config = dict(
    n_layer=15,
    d_model=192,
    n_head=3,
    n_kv_head=3,
    head_dim=64,
    d_mlp=768,
    vocab_size=8192,
    activation='squared_relu',
    norm='rmsnorm',
    norm_place='pre',
    norm_eps=1e-06,
    positions='rope',
    rope_base=607000.0,
    rope_fraction=0.5,
    qk_norm=True,
    attn_scale=0.159,
    bias='all',
    tie_embeddings=False,
    parallel_block=False,
    extras=['some layers without attention', 'local attention windows', 'shifted keys', 'exclusive self-attention', 'value embeddings', 'hashed n-gram embeddings', 'a smear gate', 'an embedding shortcut', 'skips across layers', 'LayerScale', 'capped logits'],
    init='orth',
    init_std_qkv=0.0202,
    init_std_o=0.0202,
    init_std_up=0.0202,
    init_std_down=0.0,
    optimizer='adamw',
    lr=0.00255,
    beta1=0.9,
    beta2=0.99,
    weight_decay=0.017,
    lr_head=0.00649,
    warmup_steps=243,
    schedule='wsd',
    decay_fraction=1.0,
    decay_shape='linear',
    final_lr_fraction=0.1,
    batch_tokens=[32768, 65536],
    seq_len=512,
    doc_mask=True,
    train_tokens=534600000,
    steps=11193,
    dataset='wikipedia_en',
)
Each number is 200 + 40 x the weight over its row's rms, rounded and kept within 0 to 999. Layers, rows and columns count from 0. The size before them is the row's rms in percent of the matrix's.

# v: layer 5 attention value, 192x192, rms 0.156, rows 0-17, columns 0-191
# o: layer 5 attention output (transposed), 192x192, rms 0.162, rows 0-17, columns 0-191
v0,111,165,165,123,194,257,199,191,177,233,168,162,166,165,202,224,135,230,177,274,222,195,205,191,205,221,204,195,207,261,205,190,206,183,190,211,179,266,207,200,174,183,190,259,201,210,171,143,192,141,223,161,211,189,234,202,192,182,195,187,79,148,209,195,284,223,137,252,215,142,212,159,218,229,224,233,191,191,197,247,179,215,243,174,189,186,162,258,163,215,250,141,277,175,232,283,229,194,157,215,238,138,246,257,223,132,230,127,177,154,253,220,194,154,288,267,216,133,185,273,199,200,151,180,249,204,138,225,145,258,152,211,259,193,197,118,248,199,165,198,103,179,206,247,254,146,267,244,247,198,161,230,180,150,219,228,168,124,161,154,221,203,115,158,201,233,226,226,146,244,158,173,210,173,160,192,191,156,223,173,227,208,252,226,245,180,296,205,255,228,235,193,167
o0,111,173,161,236,179,232,171,184,186,249,108,173,201,162,181,229,191,155,163,177,227,159,192,195,197,187,161,174,103,276,224,269,153,161,206,242,154,257,183,221,183,257,251,263,264,304,202,157,165,151,225,158,157,234,206,176,173,194,221,180,129,169,167,198,202,201,176,206,163,143,195,220,241,250,131,245,176,218,214,252,207,260,187,194,205,179,186,255,172,242,265,211,248,217,223,236,237,167,181,202,211,178,200,248,179,216,215,152,160,128,230,241,232,164,207,277,208,143,233,182,167,158,197,166,230,195,169,274,132,245,164,197,268,193,188,153,214,188,184,226,154,182,172,238,302,216,271,254,185,209,151,222,166,178,229,178,166,100,150,193,292,177,188,151,241,244,231,225,233,261,173,160,186,156,151,148,188,130,205,138,212,199,219,243,279,184,247,221,260,185,166,161,168
v1,112,98,216,217,188,220,160,210,182,249,212,99,270,211,186,140,204,228,208,211,183,150,238,203,232,216,208,252,151,273,209,260,192,241,116,226,171,95,186,160,158,147,193,169,179,255,175,227,160,191,188,212,138,161,196,178,216,197,208,175,197,158,250,224,162,180,297,217,152,211,297,202,137,206,235,134,208,178,222,182,218,229,209,213,100,178,239,188,199,159,149,232,228,170,131,235,124,147,219,179,246,225,289,253,189,206,278,160,183,162,233,207,194,167,250,184,147,206,166,198,149,194,188,170,180,217,158,143,177,184,240,237,172,257,158,243,211,198,251,170,203,123,163,255,220,186,165,195,196,170,282,193,216,203,200,145,180,184,258,273,206,162,213,195,148,156,246,156,225,234,182,197,305,205,193,163,210,183,208,153,163,248,186,235,210,168,206,196,155,234,137,162,250
o1,116,122,214,202,208,235,194,236,202,286,276,195,237,209,172,130,156,234,178,190,230,154,226,183,271,181,217,223,225,263,208,175,210,196,144,220,171,85,220,146,161,187,188,185,217,203,187,282,214,229,261,251,148,138,188,172,264,173,201,195,136,201,197,194,206,237,294,164,144,182,225,171,140,198,268,191,218,170,193,223,154,184,193,187,128,212,280,226,170,132,137,254,164,189,156,246,133,183,250,188,214,215,264,266,188,199,249,140,178,120,266,252,202,234,187,180,183,206,214,213,202,190,171,207,156,225,167,195,202,154,312,239,180,227,217,258,180,217,227,137,285,135,168,196,232,218,162,181,217,209,270,232,130,237,185,156,158,250,289,257,197,186,243,198,169,190,245,187,168,211,231,222,263,203,166,216,197,204,168,174,212,257,166,241,156,148,195,207,170,219,176,240,217
v2,090,144,190,259,202,246,259,155,201,78,162,203,197,228,182,182,143,220,221,176,161,153,275,217,182,184,243,170,210,230,209,231,224,219,114,216,184,239,124,202,161,236,200,173,216,155,202,234,176,196,167,230,229,183,147,204,190,148,204,260,274,197,263,167,230,153,237,192,260,196,192,151,185,217,127,175,214,236,216,211,199,261,183,180,202,182,233,240,312,215,299,232,223,228,220,225,241,247,167,232,135,191,125,251,203,219,267,158,226,162,185,199,182,160,150,179,163,153,148,122,146,168,192,163,96,149,231,196,191,162,209,226,139,201,212,215,164,179,168,235,220,190,253,195,227,171,197,155,241,249,177,197,162,215,199,252,162,175,204,226,147,162,174,216,180,145,236,272,200,190,236,203,241,297,162,242,162,134,258,165,132,229,225,180,194,187,204,237,300,208,187,157,161
o2,100,178,234,245,202,222,248,217,185,129,219,210,220,246,248,116,111,231,182,152,132,232,238,215,257,222,240,201,205,237,225,191,248,240,130,189,233,228,168,171,146,194,242,181,246,114,194,249,200,180,141,201,238,139,194,189,170,134,152,215,239,207,188,190,160,186,167,198,240,180,203,224,181,243,39,256,174,258,171,278,178,263,180,205,213,191,226,229,197,173,203,233,215,201,237,256,254,268,146,233,192,211,94,206,151,193,258,143,268,133,213,206,264,182,170,167,142,158,263,210,133,165,237,135,131,183,224,210,219,145,170,170,197,237,169,199,180,197,157,217,212,145,205,188,185,144,198,171,205,240,166,181,210,211,213,213,193,183,216,214,159,155,190,216,174,176,158,246,205,187,233,181,172,286,151,256,165,186,164,174,174,210,187,268,195,206,231,235,293,190,209,130,159
v3,157,190,178,234,189,209,148,235,187,174,186,134,253,233,192,187,234,150,188,151,174,193,188,160,178,146,192,205,182,139,181,179,203,220,213,261,313,182,169,213,181,172,224,153,274,213,254,252,241,201,199,181,113,216,260,287,136,161,312,179,215,148,171,152,212,198,131,159,244,223,193,244,144,172,127,213,224,209,231,183,263,208,200,213,123,115,258,194,191,258,217,194,123,163,249,253,232,270,226,201,277,216,184,155,215,204,132,182,208,147,230,154,190,233,81,226,202,251,228,200,209,118,218,194,198,225,224,198,244,228,307,199,199,164,226,228,164,229,176,211,179,251,210,211,201,275,219,243,167,216,194,279,175,245,212,240,255,243,253,169,279,216,228,223,192,203,162,153,194,229,155,233,184,198,154,207,219,214,205,221,207,171,201,208,207,220,212,179,107,214,219,214,208
o3,071,237,200,255,186,167,240,236,230,261,286,211,278,145,330,188,211,253,225,212,238,254,272,198,153,155,182,236,254,188,240,146,208,231,249,154,318,177,210,217,160,157,258,131,233,198,194,228,211,221,189,141,191,189,218,263,210,172,214,199,211,195,232,189,186,209,174,186,149,176,239,215,143,187,162,174,236,206,131,230,207,149,268,198,154,160,194,187,179,252,121,244,148,172,193,190,160,226,201,215,176,181,206,140,321,196,151,223,239,201,226,128,159,244,241,204,188,205,167,273,233,254,142,161,174,248,248,187,266,244,194,271,214,211,187,188,190,190,176,133,227,184,215,200,191,233,157,198,144,209,199,213,161,184,180,242,287,254,219,179,273,241,181,119,196,209,123,167,205,203,177,177,144,209,218,223,255,219,239,139,170,141,212,176,171,213,188,213,181,220,200,201,139
v4,110,201,206,222,186,220,245,177,225,241,170,140,246,146,213,257,224,172,157,145,196,186,156,190,196,149,199,224,187,261,236,211,276,220,151,153,214,233,290,204,244,143,222,221,218,238,168,177,167,186,188,202,198,193,219,253,180,222,252,155,177,208,236,254,233,198,183,231,154,127,133,197,166,177,154,263,149,136,169,190,223,205,190,131,224,190,156,256,236,156,199,177,268,181,109,213,150,201,239,154,160,120,221,188,189,232,216,200,246,123,154,209,158,197,206,214,149,215,212,126,195,158,175,211,260,234,182,197,146,261,179,266,203,224,174,155,207,213,249,221,188,292,190,228,255,79,222,183,248,128,180,183,230,155,172,201,170,154,214,137,279,178,125,236,168,224,260,179,156,232,218,237,215,190,213,266,180,289,203,246,204,284,179,179,249,178,225,227,226,211,266,218,149
o4,121,179,271,202,148,233,265,181,224,256,146,139,215,133,241,233,225,192,204,178,165,188,184,187,174,109,204,233,185,268,210,195,288,258,153,145,238,272,237,205,233,174,281,254,202,253,171,154,153,229,191,209,193,177,197,219,185,220,200,169,185,154,245,267,148,175,200,196,158,141,153,217,115,223,152,197,134,102,163,193,226,215,152,139,241,169,202,240,211,165,210,210,273,196,125,180,171,171,298,183,144,159,219,177,145,217,188,233,246,112,168,238,173,165,212,209,164,202,201,122,209,193,159,208,217,191,161,173,110,263,197,249,211,262,208,145,197,244,258,219,166,261,158,204,200,178,200,199,297,189,227,215,199,244,169,148,147,158,187,181,236,197,174,225,182,260,261,202,232,222,225,250,191,142,229,235,189,223,199,241,193,244,171,144,257,156,196,165,220,183,222,222,186
v5,104,141,159,163,246,204,206,224,229,219,238,117,188,149,234,207,192,205,230,223,171,183,192,168,245,197,225,199,194,273,131,176,189,266,266,222,207,143,290,169,203,170,169,182,230,218,225,182,150,224,217,163,209,174,220,174,151,220,222,200,193,244,259,178,259,178,185,227,134,179,214,133,230,133,200,221,166,142,184,225,169,227,236,225,226,206,268,165,176,98,202,163,243,128,238,280,225,173,148,145,136,175,227,178,212,121,206,160,222,230,204,138,185,140,190,161,253,169,165,186,253,161,173,241,183,234,122,151,238,214,196,242,152,248,187,247,191,252,229,127,207,227,213,198,222,131,178,215,266,136,170,259,130,133,178,200,222,188,251,201,272,174,161,178,209,122,166,208,186,179,185,103,182,258,265,210,245,143,223,259,147,209,178,147,223,207,189,256,225,207,224,203,244
o5,112,195,170,161,239,145,187,163,174,267,225,128,159,181,171,233,201,203,227,150,184,169,212,144,222,145,254,221,177,296,193,190,164,278,242,204,134,155,266,154,171,236,166,162,248,188,226,181,199,281,235,178,195,143,210,200,177,247,192,233,178,226,238,136,220,186,193,225,182,215,142,208,252,186,180,262,173,183,222,240,184,190,191,233,304,174,260,217,223,91,215,189,217,143,263,266,129,153,156,179,165,216,212,191,245,107,207,202,159,214,194,159,187,202,203,197,202,217,228,206,218,188,131,162,169,214,153,231,234,173,221,208,180,273,191,198,211,280,173,146,234,214,160,165,251,137,200,207,251,114,182,256,156,155,136,148,204,198,167,195,262,180,190,244,237,194,197,201,230,175,213,120,191,259,262,193,259,177,247,223,174,270,101,148,234,215,156,255,201,184,165,192,165
v6,110,296,241,190,234,192,200,271,180,212,93,294,200,174,258,208,235,208,132,193,135,259,229,189,190,163,174,214,233,126,253,246,224,212,159,160,210,204,121,146,242,221,221,189,205,281,191,228,199,178,122,218,151,224,205,228,233,233,216,240,234,173,201,233,203,237,174,159,201,274,270,207,205,234,158,260,197,224,228,186,226,163,190,256,254,174,169,181,146,183,120,243,195,208,129,198,162,267,196,192,151,191,213,157,206,269,151,200,175,91,148,210,183,202,165,205,226,212,242,251,207,196,244,200,235,177,232,189,195,249,193,215,233,216,180,143,180,167,266,303,157,194,208,282,134,231,189,198,193,259,167,179,166,229,242,195,233,214,199,231,195,213,240,225,210,206,209,233,212,188,251,235,213,185,207,259,240,233,196,255,304,154,215,240,148,229,251,136,240,154,180,144,150
o6,113,224,193,231,250,208,172,294,217,237,192,265,173,193,248,177,210,226,199,196,202,259,252,170,140,190,152,267,237,104,219,246,267,147,195,137,250,251,145,115,256,185,194,166,165,230,210,221,213,134,139,252,204,248,206,202,218,214,278,219,251,181,199,257,229,234,173,157,249,222,274,189,203,186,176,219,171,213,211,195,182,200,168,176,205,208,137,154,200,219,213,178,166,219,122,180,224,239,182,204,193,177,225,164,216,291,175,197,201,115,157,179,129,199,120,191,245,201,180,195,217,198,208,200,209,133,234,150,218,218,198,258,298,209,180,185,168,205,278,250,176,190,187,289,131,239,202,210,232,251,157,186,165,229,225,206,240,222,239,152,212,226,206,176,167,201,194,218,180,217,180,265,194,155,217,211,289,233,196,254,277,106,251,190,145,229,203,171,152,163,204,146,106
v7,107,245,148,139,246,212,145,236,175,187,185,220,176,213,99,239,206,166,210,143,200,178,190,207,172,211,276,226,176,231,156,256,235,207,171,157,229,224,178,219,159,197,150,141,202,187,214,235,195,206,198,154,206,96,218,217,217,244,246,169,184,189,239,246,254,162,208,243,110,256,148,123,271,195,194,212,202,179,170,248,199,262,223,126,204,190,203,239,152,196,210,195,169,170,225,185,229,133,204,226,192,167,166,195,156,172,233,131,291,273,151,157,158,220,205,125,205,225,108,153,179,119,177,234,207,187,138,190,194,230,153,209,166,205,149,181,168,120,114,192,233,283,208,199,213,198,173,265,244,248,153,234,158,206,236,189,164,153,204,178,221,209,203,256,137,220,211,125,222,145,145,163,151,249,212,212,158,255,205,228,212,220,147,286,283,176,213,181,226,207,206,224,196
o7,107,251,214,136,201,209,156,202,160,214,219,206,217,216,235,218,211,192,177,204,178,161,200,174,222,145,292,229,167,256,208,249,182,244,150,168,223,219,183,233,219,244,204,144,217,203,157,207,170,257,166,208,188,100,257,234,197,272,132,138,178,246,256,199,203,167,208,219,133,197,188,286,206,247,178,270,198,204,122,212,166,254,227,190,257,226,229,190,170,225,124,155,176,146,164,251,178,121,157,212,216,162,167,162,205,166,219,143,221,301,196,99,196,166,232,145,197,247,232,208,179,147,150,170,176,173,144,266,211,201,178,264,139,243,194,209,213,126,200,153,233,232,186,214,257,195,158,283,178,232,228,204,162,220,212,210,208,123,161,188,249,203,241,206,154,266,198,147,221,138,166,133,152,226,221,193,183,204,220,149,165,143,116,266,220,256,249,185,237,164,184,202,192
v8,110,147,181,156,214,175,205,191,196,214,168,158,150,170,208,248,158,146,189,118,173,191,211,248,249,223,151,173,177,208,183,212,203,117,212,229,224,191,108,218,145,188,165,190,242,181,227,212,184,132,174,243,187,159,303,176,165,197,236,233,204,216,251,179,251,205,113,237,214,198,201,206,104,165,185,236,249,195,303,269,158,235,245,176,206,207,203,216,214,149,239,166,168,170,263,177,215,240,182,183,256,197,193,206,174,219,196,220,168,203,250,178,200,213,205,184,242,252,161,230,177,198,150,198,183,131,179,210,164,192,203,151,219,132,132,185,153,167,175,276,143,207,222,185,279,254,231,245,187,275,192,184,132,153,169,154,210,125,213,170,265,228,167,170,162,181,183,209,272,191,120,252,57,194,154,132,193,168,177,163,193,112,190,241,235,219,205,174,232,231,241,215,175
o8,108,168,189,225,240,150,190,171,202,227,187,186,197,181,204,223,95,158,185,208,176,225,201,278,228,235,197,130,220,242,205,169,186,128,178,183,179,181,162,266,155,177,232,153,244,216,218,206,193,148,222,249,140,186,320,157,217,252,177,195,190,230,165,202,174,232,164,170,177,163,252,224,135,195,153,243,270,195,207,312,172,245,220,176,239,203,230,174,227,155,154,228,191,157,217,215,190,245,174,202,259,203,147,185,207,253,209,232,134,216,269,185,226,229,269,218,228,230,195,282,193,198,196,178,183,116,196,230,114,215,150,210,193,175,136,201,187,149,157,215,196,217,222,163,250,249,202,199,118,221,176,126,100,141,196,152,195,164,177,190,256,220,200,176,156,191,185,231,225,170,173,220,60,197,218,183,196,184,195,117,179,93,252,258,237,224,218,202,239,219,222,195,165
v9,113,244,236,215,158,131,208,239,216,204,183,239,239,141,241,195,199,135,167,214,205,155,264,231,241,210,176,223,200,158,179,186,160,266,110,200,183,241,154,138,148,153,147,215,213,218,199,202,201,301,144,180,224,253,194,145,172,187,205,190,222,262,255,147,170,174,244,181,185,130,167,194,110,224,190,233,150,217,153,221,156,262,105,162,216,165,120,201,214,198,290,204,154,171,191,222,272,244,241,172,208,229,201,239,185,186,188,232,173,139,182,198,159,231,197,216,201,170,259,208,192,164,176,214,304,182,246,184,162,169,214,257,219,246,198,172,198,181,187,201,190,192,215,176,189,212,232,150,210,200,184,206,229,356,235,290,113,192,174,242,167,243,122,196,288,226,193,178,224,253,217,207,224,203,178,214,172,114,179,211,206,185,224,205,142,177,236,234,184,203,272,223,203
o9,114,231,222,165,197,167,233,275,224,209,142,208,173,146,220,155,151,131,181,185,225,194,261,210,271,236,224,236,227,169,173,220,142,217,138,143,196,234,172,142,168,118,166,227,169,177,209,260,199,234,146,186,219,252,160,192,130,222,208,245,200,242,260,218,162,215,252,216,238,141,229,269,157,225,135,191,136,189,169,237,216,213,177,135,222,132,148,203,224,195,273,174,149,212,201,153,285,233,196,191,199,266,206,226,153,229,184,199,226,203,154,267,178,226,195,255,215,153,164,224,192,116,175,204,295,206,248,155,160,161,207,214,260,184,195,164,166,164,214,244,157,170,230,149,187,185,161,131,239,161,168,175,209,287,288,292,142,202,181,270,166,208,131,192,280,170,228,212,193,268,226,254,197,230,175,202,184,118,181,195,221,202,195,156,174,195,175,235,202,250,228,188,192
v10,099,231,257,241,180,205,247,193,219,176,148,179,160,166,232,220,230,195,275,207,220,226,174,188,178,173,137,232,189,98,190,204,181,253,251,247,224,214,232,197,223,198,276,266,214,223,268,151,213,127,254,148,255,237,166,248,176,170,176,244,192,199,167,226,145,170,142,213,241,156,153,168,175,169,214,149,241,190,255,196,244,176,164,237,198,147,159,219,172,206,262,203,205,234,216,218,160,157,215,216,244,181,168,265,215,185,182,244,208,188,173,225,168,243,274,156,194,163,178,220,125,255,172,97,110,217,260,227,213,150,122,86,253,227,222,230,149,167,145,210,245,135,205,206,201,173,203,187,182,200,173,200,248,191,181,203,230,182,178,220,92,258,186,170,254,240,217,221,212,234,259,223,241,238,127,181,231,246,198,224,184,225,187,154,240,189,141,173,177,135,134,180,119
o10,104,198,214,260,168,268,234,201,218,173,221,210,182,183,276,193,228,216,213,196,267,235,235,219,189,144,113,199,194,128,249,149,154,244,253,260,290,223,237,260,267,216,231,233,217,203,203,174,235,189,220,174,243,247,188,263,260,164,174,232,180,158,183,195,157,140,201,201,185,214,214,219,201,147,242,165,235,184,187,241,231,229,158,256,204,138,157,196,136,242,275,207,185,239,200,157,139,184,266,220,202,216,137,231,189,215,151,239,207,143,205,175,144,230,331,220,209,163,183,232,142,196,214,92,168,265,277,195,202,189,141,225,182,178,239,224,245,222,195,187,183,134,246,167,178,209,211,191,147,251,198,69,211,192,188,196,189,195,194,193,165,217,204,130,228,267,138,172,269,191,161,189,264,213,151,137,190,197,171,227,171,195,206,187,246,157,207,184,219,197,128,189,141
v11,100,212,157,191,174,148,182,264,187,228,215,312,184,209,187,230,238,167,167,187,237,204,194,233,263,176,193,336,171,155,219,256,145,191,178,218,196,247,179,189,180,232,169,182,268,178,168,216,233,196,134,154,131,230,242,181,242,206,195,219,109,260,208,205,178,176,159,165,138,199,240,244,181,252,136,257,218,199,222,203,113,281,188,84,240,170,171,170,214,269,199,223,183,226,232,134,242,146,232,136,187,224,133,150,139,163,161,162,181,251,150,186,130,245,230,223,275,199,254,204,179,191,166,183,210,178,237,210,210,137,166,256,257,224,209,185,209,149,225,258,221,148,177,220,222,282,205,193,174,202,218,206,223,255,201,284,245,161,180,240,217,255,176,215,216,250,196,131,240,237,158,219,176,201,169,232,153,185,178,214,213,177,190,220,150,195,216,237,141,164,205,252,185
o11,096,180,190,192,242,235,215,211,211,215,210,217,189,232,215,196,193,200,201,254,283,195,218,208,263,198,221,247,254,156,183,268,156,260,177,200,168,220,155,192,211,177,153,144,223,171,158,221,211,171,160,195,176,222,200,137,225,280,144,242,184,263,266,206,205,149,225,181,157,192,283,176,212,221,190,174,276,111,205,202,176,183,274,69,215,180,164,155,216,281,225,185,204,202,203,168,214,142,182,172,191,177,175,174,198,231,156,185,275,288,210,188,119,221,223,218,195,218,195,244,233,192,146,229,231,232,265,137,166,167,184,299,254,222,224,226,210,154,206,196,155,122,284,236,198,228,162,190,158,159,273,231,175,294,226,283,232,205,165,210,199,228,155,172,178,247,205,156,174,186,179,262,210,236,194,235,139,162,223,150,218,205,214,230,181,135,220,224,115,212,130,257,212
v12,108,234,211,164,177,266,249,142,307,273,253,122,189,146,126,227,158,212,213,233,215,212,147,270,250,226,222,225,238,139,196,217,199,208,167,201,142,250,238,191,249,175,145,227,159,208,173,166,266,215,138,216,210,233,235,174,179,257,196,147,157,223,214,160,221,168,194,195,157,237,221,149,150,166,181,206,230,183,205,147,156,158,182,249,185,266,268,187,226,228,176,188,141,185,150,228,237,193,169,217,162,231,188,201,187,206,193,186,231,206,253,190,196,223,174,226,170,278,196,228,234,168,222,189,196,217,198,200,218,196,179,170,168,190,161,148,261,231,160,210,249,194,180,175,116,206,180,203,202,185,269,208,194,251,280,246,204,153,214,186,232,203,202,237,203,171,232,177,162,270,207,159,93,218,110,192,105,237,123,164,207,214,201,180,148,152,110,171,106,189,100,281,201
o12,105,242,173,184,219,216,180,205,212,245,233,126,157,130,166,241,213,191,236,134,151,209,126,195,180,181,202,260,186,133,184,210,231,173,155,241,95,231,226,189,237,207,175,260,178,211,209,189,213,212,165,203,183,207,225,210,184,229,248,164,141,197,196,145,146,135,147,186,193,238,181,260,135,140,213,189,216,148,266,136,232,186,174,204,201,254,258,167,259,202,187,144,219,178,133,204,236,198,187,187,185,220,183,143,170,233,204,159,222,209,209,186,233,199,118,202,236,274,220,194,260,139,196,196,204,212,157,120,241,176,166,135,150,194,173,170,172,229,197,259,217,219,202,156,120,289,203,188,226,174,209,210,304,214,291,228,186,159,198,146,167,203,172,285,242,164,241,204,170,287,177,151,144,202,154,209,128,180,143,145,186,205,204,179,205,149,140,167,125,234,145,265,177
v13,096,197,232,240,157,240,166,136,223,161,247,215,243,163,208,159,158,172,193,164,163,179,227,218,237,194,183,140,254,157,127,220,202,236,98,177,161,180,138,165,223,223,168,192,188,198,177,180,158,263,180,191,209,229,236,195,277,180,172,118,174,191,273,188,259,189,209,235,175,230,178,146,216,285,223,205,170,162,115,123,204,214,173,240,186,264,243,177,194,237,200,219,222,172,191,253,230,222,175,262,215,188,223,203,202,199,267,227,157,106,188,187,203,161,233,155,171,185,218,262,159,181,290,171,173,165,171,222,196,199,253,221,135,203,167,231,155,146,195,207,169,145,253,224,212,218,234,279,183,199,165,192,234,279,280,107,241,169,170,207,149,148,144,197,126,167,197,171,179,239,183,249,310,200,147,181,229,148,168,201,229,198,214,233,121,189,209,198,212,263,221,203,281
o13,094,143,252,243,244,171,170,216,146,235,198,234,246,182,164,210,178,133,173,187,168,193,198,159,231,221,162,184,235,179,182,265,195,182,135,164,145,232,166,144,232,218,217,231,175,161,224,224,227,163,226,189,221,225,205,177,231,124,185,193,158,151,219,200,195,201,217,193,172,178,178,235,237,280,206,250,172,192,167,171,228,194,160,217,222,209,204,216,237,171,175,200,179,216,184,251,239,261,197,248,241,195,194,264,177,249,223,195,202,104,173,248,203,191,170,146,231,210,192,238,127,162,294,182,103,153,193,192,257,178,237,203,213,164,179,184,154,142,179,288,173,141,134,145,205,217,254,262,198,160,147,213,206,210,301,192,198,170,143,252,128,161,201,161,185,71,190,194,229,260,225,223,214,223,133,210,192,127,144,203,260,225,166,264,105,230,161,195,306,244,203,167,232
v14,126,163,174,193,191,220,177,164,179,274,224,221,218,161,229,252,153,233,249,260,184,96,235,214,220,180,216,211,221,241,161,243,186,179,211,193,227,240,265,203,228,213,199,214,195,251,265,179,116,207,243,169,272,173,181,100,224,152,117,166,207,304,223,178,243,172,210,212,166,249,187,212,187,153,245,167,219,154,226,250,208,159,212,221,188,188,196,147,185,189,174,171,192,245,226,224,197,169,190,230,181,170,271,208,238,116,202,164,162,247,335,192,155,213,248,224,241,205,200,188,222,142,161,230,133,244,177,249,184,170,231,241,185,118,142,160,213,145,206,177,215,196,169,204,207,168,255,207,236,215,167,235,153,215,190,226,179,88,205,216,173,171,162,157,172,165,103,190,221,244,154,160,208,148,144,212,237,175,151,230,173,205,211,139,142,90,161,135,226,202,182,178,186
o14,125,206,199,207,224,202,221,187,115,247,164,182,164,130,177,276,173,253,253,197,165,131,228,203,269,167,196,268,201,259,183,258,129,179,230,183,176,220,228,202,216,213,179,156,219,175,254,191,124,212,229,157,250,128,215,188,212,172,153,184,178,267,204,146,219,225,243,223,220,305,164,195,181,141,221,163,206,213,245,253,206,169,175,190,195,118,236,207,229,207,172,187,195,208,201,260,151,188,152,261,230,230,225,173,243,124,163,205,125,237,293,193,136,288,230,272,232,240,178,251,181,195,145,242,167,251,197,270,170,159,244,185,222,147,124,147,247,170,209,158,228,161,189,179,207,212,236,200,258,203,160,209,165,181,228,217,197,136,184,197,189,201,190,154,146,178,171,212,192,242,160,141,223,139,236,224,240,187,135,172,127,249,133,200,196,142,171,184,197,262,187,198,114
v15,112,185,209,173,219,206,208,222,200,253,207,225,274,189,162,188,243,185,168,139,144,154,210,125,175,181,169,170,181,230,202,219,228,215,241,157,210,206,220,176,215,244,252,181,150,273,154,233,173,200,173,218,158,183,246,214,216,168,184,211,160,248,115,229,255,261,182,171,148,237,259,243,275,235,188,218,207,175,183,261,263,124,228,242,230,235,233,160,239,233,157,224,274,179,162,197,57,182,224,119,246,223,219,166,138,158,235,200,149,265,239,172,176,178,258,157,232,161,172,230,148,203,222,206,121,163,181,279,263,200,243,197,172,203,181,153,195,147,317,189,146,237,245,200,244,251,212,196,216,220,208,198,253,143,209,251,147,209,243,134,267,255,238,149,215,189,220,188,211,180,167,249,201,131,194,240,169,210,269,153,198,218,185,205,160,201,191,193,186,254,236,148,211
o15,116,155,231,205,198,245,214,191,175,237,229,231,266,206,169,210,252,228,178,166,219,135,200,169,191,217,137,203,172,214,170,284,264,228,198,152,236,203,163,145,232,214,258,152,169,223,161,256,203,179,205,206,173,198,298,146,234,170,235,217,210,252,184,209,241,270,244,133,104,204,211,172,226,246,167,172,222,126,143,239,163,112,192,246,209,234,292,180,259,256,211,253,235,177,171,248,147,175,218,170,242,205,220,163,161,152,219,225,185,185,285,201,149,189,232,173,196,192,218,226,161,253,222,230,167,180,184,263,230,173,295,188,205,232,139,182,170,173,267,177,145,147,187,210,219,253,220,186,206,261,217,297,199,226,194,265,210,236,244,99,234,278,220,133,225,194,229,157,258,218,199,204,239,136,205,236,209,212,231,158,116,238,139,228,192,185,225,199,165,231,191,172,208
v16,114,225,184,215,177,235,172,145,237,199,268,202,154,190,158,217,147,203,228,197,223,190,188,263,211,137,220,226,234,168,188,206,194,204,101,192,164,132,218,168,189,161,223,220,219,202,203,184,238,140,163,132,195,190,190,228,187,240,166,138,109,116,318,237,205,102,222,189,167,203,235,186,231,226,217,197,219,136,190,122,201,210,275,185,88,220,229,162,139,177,166,184,208,227,148,274,261,198,222,194,199,156,206,213,229,196,199,148,165,193,229,218,141,179,226,197,140,187,245,177,219,172,244,179,267,219,197,150,171,200,191,257,167,213,171,190,257,223,132,227,272,151,125,228,210,190,158,276,201,216,225,197,172,241,287,152,306,164,166,262,187,141,185,180,135,205,183,157,159,247,187,144,263,241,157,126,157,212,172,206,244,208,234,198,167,238,195,186,197,227,185,221,184
o16,099,198,145,235,221,205,101,211,150,204,197,168,148,200,168,218,188,177,210,169,222,165,158,203,236,88,215,257,201,162,205,214,224,189,136,268,105,147,190,196,193,243,211,211,241,211,239,200,247,167,217,186,251,160,166,213,190,230,203,140,118,153,278,200,181,138,184,202,188,175,171,174,222,192,215,194,232,164,266,107,227,177,226,136,131,210,205,172,179,166,177,143,258,227,169,267,260,238,241,224,178,153,172,247,204,239,184,143,146,145,219,224,164,200,139,158,199,209,162,153,213,185,193,199,172,213,186,128,222,178,223,197,216,233,267,225,244,204,148,247,251,204,136,192,221,250,217,259,216,204,179,229,181,184,279,159,292,197,135,266,219,179,238,161,162,183,210,163,122,280,179,183,234,207,169,144,155,167,168,211,285,181,190,255,183,252,144,148,181,252,191,248,151
v17,105,168,193,136,168,233,172,236,209,235,130,144,172,151,268,167,223,191,165,193,209,229,204,193,220,172,232,223,206,261,201,207,132,156,303,164,176,227,186,187,110,198,195,184,206,210,131,200,285,203,200,183,141,197,253,171,250,263,312,188,219,263,202,202,193,157,174,184,148,204,201,200,192,176,244,240,199,206,228,247,177,237,173,232,247,157,217,150,210,189,182,177,245,180,210,201,218,230,226,205,143,226,179,138,196,144,138,219,242,188,220,200,182,220,250,249,241,227,231,230,165,147,145,288,276,158,186,173,197,207,206,189,233,145,214,178,239,168,203,267,150,217,229,176,159,160,223,204,198,255,140,235,191,197,193,265,149,219,175,188,308,207,251,209,234,307,228,268,148,173,248,172,137,266,303,240,260,218,240,231,195,149,177,265,267,183,243,226,193,212,196,158,198
o17,106,145,194,124,195,243,186,174,208,251,171,132,200,197,265,172,197,192,158,262,225,197,225,240,176,236,227,239,231,217,147,237,161,149,267,115,145,219,190,131,197,196,170,183,248,303,177,176,237,198,140,185,146,244,221,139,157,305,283,148,236,303,194,223,207,168,193,205,241,169,243,194,237,170,212,274,230,186,222,232,189,195,215,251,212,233,228,156,171,201,211,161,181,210,270,242,209,188,171,156,183,245,210,204,196,195,138,207,271,209,196,219,269,192,217,216,154,238,264,167,195,128,153,223,291,151,150,166,219,154,161,232,276,121,222,180,216,196,235,280,165,226,232,227,171,142,190,228,189,217,214,273,188,239,158,226,170,149,187,224,233,187,221,202,234,288,188,243,166,156,233,183,156,254,274,140,245,207,206,221,213,230,212,225,212,192,193,214,156,154,172,153,177